Each number is 128 + 32 x the weight over its row's rms, rounded and kept within 0 to 255. Layers, rows and columns count from 0. Numbers have three digits each. The size before them is the row's rms in percent of the matrix's.

# layer 5 MLP gate, 320x128, rms 0.224, rows 214-313, columns 0-63
099:123058131162100092162159085163134120169044106127097056052035109175139164153153103097091088178098092113098082100153100099126133152110137130093181109146133154138126118125069144136143136134165150
118:172129095175162097154204141083088071104122171121133185114129151115105166102101183172127098138130093117097139146090074128188078084167130108139047178118128124116103166165109190076146114102166125
102:100134156130061140156060074175137106136102098080097119133142150101161076105172111184114133099080142175110071116109156123157153123075066136112107127128201138166141125153131119159131139183083162
103:093181157131163147137141122102106119099170099087082073124092166096150099098173074132141108154165067131124175193112150158110140164117127149171134193089070164101106093158120118206094114099147152
108:123121214143057160110121112154148142130177137137082129144107091151147140178118119196188147047155167112183104121193077144197096125103139140149125142143068183177136078057108118085085126112093119
108:125143119118059163142083093160125147165145119095157137067134082129091106117074167110076079133111171110107091168136186191103087117175096125172100120100081101104119132167108130123130156119132111
103:065123107147104163139148168128176105119152164123133132093141188154151125095062091154130117145149105168148108097115128135105161136123143146174080115157059082074122121089107149197130167107119095
102:130133125081133135191141115083061104125109127113180113088114184098167173143102087118090081136161131134134119155141073147088107120124167191119138186164158070129109100128144124095194122122112177
102:103150167137104104091149113113120144097098140206209110164127117120137194177112115138179118115167153079194103113126148133139157173147154134121135130135097145124157175085122132171129125116104055
100:104123137114140103129157103113120153099125121152139180101099065198139152102096128113097062083099125133136093071174127134178118113150118034164127124106090093144121104086129115073172147183083110
101:142140143116099188097084089165145175121121102149138119079140113117091150094151099064136129158169169111137178088114162143187165138104085121087155090139139172136148135130063172121142085142135121
100:132160071138110187125103115147105109169184187156132125156134154123117138146148148190164192102169108153136155149122132102147098099102102180133103138199070112148152130148093186171075174106132098
105:147136146116144126162162107137115169156098096122121098148094092140157077125130140123172138139102137228126135145124133112156107115109034095057108144110125062104139130208081130132152118118130158
102:135180139116191146155134202160082108131086155109086105141080081149090089128110097120151162143111135068145101040128150130156122161082064123163154126138154118097097110102149126123136109101150137
096:063104140186145132124154101120129107106084134145167151155149104127080123167128146125095109060111079148173111061172145131131166178136112159137146109165136074128145172121108097174143135181099177
098:081071097189087121150119077135120082189141125110117137145118082114100158093130115125179141125095074079120128121093107091140153161156133176158122168133112151087106122160117156122070061139127123
103:117123180116126141153150090145114167073155102193126084151072142123115086114116174115153149201124140121169060135086131086107119183122166158168203136122113082137120119149112124152116123154121120
098:113093151156140095090162104175130155164126157166145112115150081103136153129124117071150111109102180136109164075144083122177142106136131105136149160098101145092096163180101169165187105122146119
096:171127124108163112127147162104085103097133133113115110142129150028081128114107121109145125157072171125174206130145114180040119150097158154139144207057145109143116120104138098086088158112113141
091:118186075164094129111148136127128138107135092166114081178124127185083124145157182119148154167081171148084093086089116159080175146128083161097128139172163102106190126140189114126104143157098115
096:075182185120097134122083109106155132117144186109187072129127146144116176127130151163106130159113156108106077105082129104165120142164100152063108109138123124037166230143121141114150100109149124
108:165137085142126157167147122106102156124129166177124068147178193152127121130106173178125120191107160164149104156085084160143129079140080118081107150127104143076076148188165170176156058141105110
102:109082088113140070122154183126090138143110172111169131113159156131121125113123153119159093160142044124141169054144153102114134082165122138116105094087131148166109114115152159163133144100182108
095:168137133116139123116133101105198086136110130090080064122155123049152123141140162125129195155092090150097137147130089153134176149125122154099153105112150169087103125102183104113146148092061163
103:117111149116130132089154182100106160162162133185101136100105128139126066127144114173083142103196153101148069082071148163195169121095144085126099124139087193127065140100151134137080133149152072
088:161190072141154119106147100118120101147128127147078141112092158143107096151128113093204056143133099176152150156093082192065127129090099148161101090125155158064142155106135098148143145064153127
101:154208178104121130149149131078145124141125121174117166135094114169053170170155197158114130109129129091154098099127097177126115114087173117115104105111071121092136107151159113174147140109161169
108:153112115133145119167071123108109135121169134087106155149122168058122102139047139136109146152094104146100098136084122116124133164097142125156147125049107151168145070121111072091155153079175120
099:158123115155095136126043112121106110202100147130141132120161154079136118109119094122143182123169144142117154137113091142128165157181170136173162102071166130122140186131120173071059122154113130
099:096130111116095172132126133111091165073082154119149136112141141168107143136145096116122152163171190125164103122142154136149133106125125125149135123160113136160092164093161111173124092146067173
102:130125143133140167120171091118184047147091076092130143136099170102194152154123125101171135098107071123134184171148114080075088164122133155116165117121117130134144078131076105146140152101076093
089:160162134083122123103147017099154205158073164097122163118131123112141123181158135138166160094110119126098098165120147135118139113109145153068127084163084081146120090180160118081091156127144140
099:157196087148156136158190138126131135094173091085155075165151144166150154176116135113168098135128118168137136120114085146090060127133166121148109171085132124174159149129137127130086126131098128
099:140154168109141155161177173158075152097100159128093080107147175126110118133102118136088124098165151099127148093146169107194118148133177107082062101087108116133157070159130110180157193152097182
102:120105129152101074118147139180152112105143153064099146154178123111126140141124086133143147080092142133133040163161153101056112136145131127145128170084132189123109141146116101105176162168130119
101:076114154094133110152122131132124133117135153141125093127172099187105121112123062119099127075163073086128106074109103177141116118145140098130103122124018150106122094092117121093132131093140224
101:112114189107102092167182075127180144186114189123134089104093138059099136090117156088111127183123147119113081130127081121158167134128060125122127165073111059142150129132094135108133144174092121
103:088140149164091069099188114113143079102170090150160139067137141147106067107162145145158130153206121075080107092107135148143072081172140128109115093151084125105088117152133140144152134117104066
089:151144063130132172096155164140082130155125134153120071059141191159155156102160151100079121186124080103079141103121113130166106164187144134115079131104193114163125142102181108119101128094126117
098:121128191156111172130130133143117108098150123178112137136141114120106111206125086102087124139106106140138159164102163126111165141112144145140117192095095125125134089151162157116081131112141126
093:115116143139148093155158147127157108115116119075097150099157053064110114147162088231094134194129119120128088063084091077209171113097077132156151054131149159120107146111118121118140120095116147
104:167118143209113124110172185124185112178123126160109085092120159077141203112154076153096069169106103083074182110138180155154153107167115155053094146162135140145136152131155137113195128100092132
105:099165107093084143108094088166130187077136187166146097133121198099152154095118166017115103073119118113124102143123121130104124121133114164115131104103059110140154097169030126146095103173125115
097:150116128108153082220152163161163129102110062159132092109092182111092087132110113122104111092108108114068058120169140125150107135184133121066172084066091123050147134137121168136115199142092130
089:115168144088094073177158134162110128106135101135195161118147136162131091131159156071114125156128147088110137167071122112129156139135111111118134055088149150068191140157086149148209171129144167
091:127194077156184166102129090121122170148183137120122149135133136141135173168098136179193045121161113145136116106101117142129120087189098092160087191146099131167126146128093160053075091165087158
095:113174173135133116102131151177108111157145067141151105102151137144111104107106047126082150153152225171111117107206120133170090112132124078143090173123136053075127132128136093119153126159156108
111:135143178140189105137144132144175189102141159016119101167161129092140108144078097176188091107123077151116144131111130137130179125180116169143085149213159127097148120123139106123110169099111144
100:125194178176107102121073089112091187102126143212161115165128139100128082073107128131110139096157137102145146093108132091163166079137198142145149058139132154092102148119135154141096108123114173
096:128126180173155134120142079120157186100123163154098140131149079156117135088155153122113118139135187178098130179165072136198130113089139141140146160150144113176113180056134105080166138192148110
097:075165101145093131146152083202099126152132127140106096106126103147087160148141096130153122157172139168108152127103090164142165145119140113132116136125143144128109135151112156119136121199100157
101:076068173129130143121142122196169083177152167135154109132191141100140119132191158125116102116126095136160123135123202146135136083141137118019093102091126090126100129119146113094115164139206111
102:120124141137097126158106105127075133188088119175119076077126102155116073077137091086150166100110156130088100083151137168159080131122084131169140098109128154138168122122107186100185004061089129
095:159065138154146097129105130211120128061111123152146148122115138190170109158106146046175117156128120136120101160144115121151070096127105097193166089110061117157122136095123104124093092166125122
098:093114079089126116167077126133131063126167122065125122079103193145105058149156108171158113118111124086154129116064125143134108158196146128157150091128099157146120165161120047103138140109093084
097:138160109056156092132137157115132112115037146078222212131094148148173167128114138109122142102149108119121105143164141126084116106159106152132083130108146119125152103141098151104070106059093146
091:148135144128111167092095137086131143104111120115147175131224173131134130122119161111135165190106094106155083143147095161198101167109137142129154145119091157151090147170152140171108136118123154
103:193139136169130126118094152082146160056144124125076108113180141123134109148093099121139120152139185173136134136173085162135156044158120104118196104100155085143128077145081112072142145109190084
104:122148075075132194064079116081084069133131126106117115115082143109151091150114083114116127161096153189200111135140164163120127140067135117118096146125092087160109159155140129136124119128110158
095:080130181169151102129106081139135113116122107096188154094104095145114112138105103113148174103112149111135133119120174108123085153125116091175124131120137135115142174094188088119087153028141064
105:128171110192091137151132139139127120095181056162149118121109159149185099152071139138107085155125201059121080130109119110143058120187154066135134170126083117132138108126141147160150114149131145
098:157085161108155185117199116083145150132162138073151123113118186169126161145138078133100116116117136139092177135153122114141117063132150201084137113164096136129152088141092124168107187108123090
103:128167144111150135165109074116126126099118123198201061107160117117162136164079097169147156080087152103131110161058090104079099071140119131056102104101150133075135093109122146157092101122146146
093:155158181162097202059094112092147131146107185122173131121108150135098117117105124093169132097142129147135143127123073123147116090128012127118072111115147129147135166141129166120204102154149178
101:104187159139099141105158094134133115144197131125158128132113187140149140122170108076090180121144099130058084124188097169187135127250093125132131116093164128115119126094139119141162154154160152
103:121113086105215139067111103137119129132129145151130114148119078114096107106086110139150100058155106084092138106125072145134148093152098141129070129079165092122078161137124127107074167111160179
096:079172146139112150141133176093110101100108115155083116111109161103160142090106080109116154130153117105059155155097063138169197120161115091123145103138149106121140140130132127157137110159141116
098:117176110116102181175095110167126174082180114160155132090162123153047157145145181078091104140121162134106156100090146167062115150160169108104139118169122132096121067124107154151101116079116146
091:066167105169144129082095147108119074107104090166124196133130111127130150083094107134135079170051080143137113100093056122092121112128149134190146104097093139154148153148093164128112123120155151
099:132116110161158120187139091113121195101145116132103142126139067121145100160176105086132145135093130095137109118150103072138159088104118111139152141111131101122060097110200182151144134139166101
099:106146105099102115041125159155133141111174138125143151118124164176094070216131143141162121121102110172177169161097131097151141111120145132086137095159138141133133120172181134116128073183195092
103:189153130128112131118204141110155143154061087087095076113142172199138107205079161097075085107140143119184149097139159168136151078178124164147110130150144105125212120110116145143151121106142137
091:086116132178115071111146157178122142115162169141131133099170145084211125124135120148144116131184120100152113168179131151118147158080175132161096189164145147129154133151119117115130073169106192
103:147185129084115061066128143113138145114116100101156172146105172150122145123104173080086179173130091112158108124145141204143123122113155063147158037099155148113149170071112156142167161175182156
094:048127109123152150125158109148078099136128136157099133104170133117119088098106132097138122114144157171156062129142196144104140121089142202080118145119164156162080199093166148114191131142134066
099:209132124129078043163099156168126178098169103150121125086128129107071095131120189115130129142097131098152115076117119176113101151108135117181137096151111122148172104150105184125085105100115141
092:122158140113058109138141149131131138149150117188120139114114099179128108101106089218091124182099123139153196150156114061119155094061056128161082108155108123115133161111128177097138084117102147
100:199107099118156063119209190130125148156149116081164142076142161150107103129150139101154132157162106153082091170134050152100099132110109176105187172129126101145186185172104128131167132126098108
103:112160122130146129074133113147123093116135130087108150159158057118076121164076147091116088121184170113141165150089160139162111113137129164157123143070134129158108109162098077081113120131201087
104:140120168106125106081074130132091150066116093113124142139126144080179127151082148148141074109083140147199104156131114103150098112121122096095073143110120139090126111079185190192074138166175174
103:179141065095091126152065147115151164122137135127099149146193122153148164150082106086137119084135092140092180200099102051113132103192172182153139133113119129119167132128110126151079107158136148
107:080157163114136178107088145119086095188085081070137153097144148159097181121100191108121146101102127101178137111160112114142137193107128189088132128178104094184117107096128137123114147153069137
094:066124111158088153107043110132053134100130165125134090112147095141150088121184089097129084130124175103119078069160132086129106155137151116118116072128143141133150117141162141091176123092095113
102:133194195175122188146087098100118128130143126166092131091142159150159112106161097086127126102153120111183080146087206122121061183070166203133129149132113138117087116121172152154104089135151142
100:111154093135158123164144151141131157117150115159145141192044137166180160146154146107135128116060094223127139055093163092122130143107152092160135116103150108130107128143171151129090153103117086
098:114168116115102121088107121130126134063111104177146100140143101102134090117163159159089147164106103094125193092092106125115135097104119071121184124110140159121163049093100045118147175112204145
105:127089044155101120141077149114099144089113178063090157133094098082093099125158118123146106091162131149113081125141101165094064155129147070134074188112132123094163101136103134144089110093165106
093:195127140089143147082135107187117178149143133166188069106108088137085103166146145141130116128131151152148100099141116149154135124112120151132161077112097091135086161127157042163160129102218143
093:177133137125129096144104107163084193157168167107157109145101093176115094090127068085127104144093117097166122155085135159104123107140040069134077117122139135136104149164156104113090067179132156
101:133090069147079105133125175163071107121135158150066164051131122141122172117070187124132172092134164050106151131127143132101182123172145119129089137105112136154131159129141152142155154143057175
105:130136120152129122144088123148081075096147138152166160087114094094111154206100145101122143105104052158123169135159168041167112104122113074075088132122120137029139102118080153174113139131110089
109:099155103061141108173141080161143121100171081152165107100124145147127124159136091120126134159124103107079187081138119128126114152169180104049085104146075076161144169152112121109131096061140176
102:096155108147176147071155122139136101119101145138141158108107150167093067149092131097088141133141104110161120100145121102139091175095130133090096166154142114158081133161181146091100147168146155
096:142135118117163100128141136137101067092153144080166127091191166124116119156147150130170089108176147089127101144093166141145139143114145115086146126092146152122088109113131081147174176076138108
103:202119137171134189142092120216126107107162157145108107144035094158175149120147122176121146135105140186133130118152131122128138119150085078103182137147085143170127106144150060126119155118121121
096:139082110124152097111161133130116124102128102158131151153107109067136134129155110111138079153107142142150155147159134156092107073110119105089133131116128121192153166109094162094149115112104122
099:206118082162110185141127140107149126155134178050172098140106182207148124114157163089183121150109151137086062109133144169141104108134165114130094096128106151106071187135129136200040127124081115
101:187080145168117167185123110166151122110140087119095077118068112138089067191130081051136088123135146181104075084167151077180160155073170071073135131109133136102109065132118105122120133117119125
103:165095179161147132139214205088105161087174082083176085205160111133121156117117124123174104144090059147145113110093148175147116103158087172154120138099125140121101116133119144148122139108130092
104:109123141138192153152119106149119113151099096144109065153071137166140159096115158097052103165073092144063138071084147073150175166143109095157065151105143165092111185139135096096067075129114116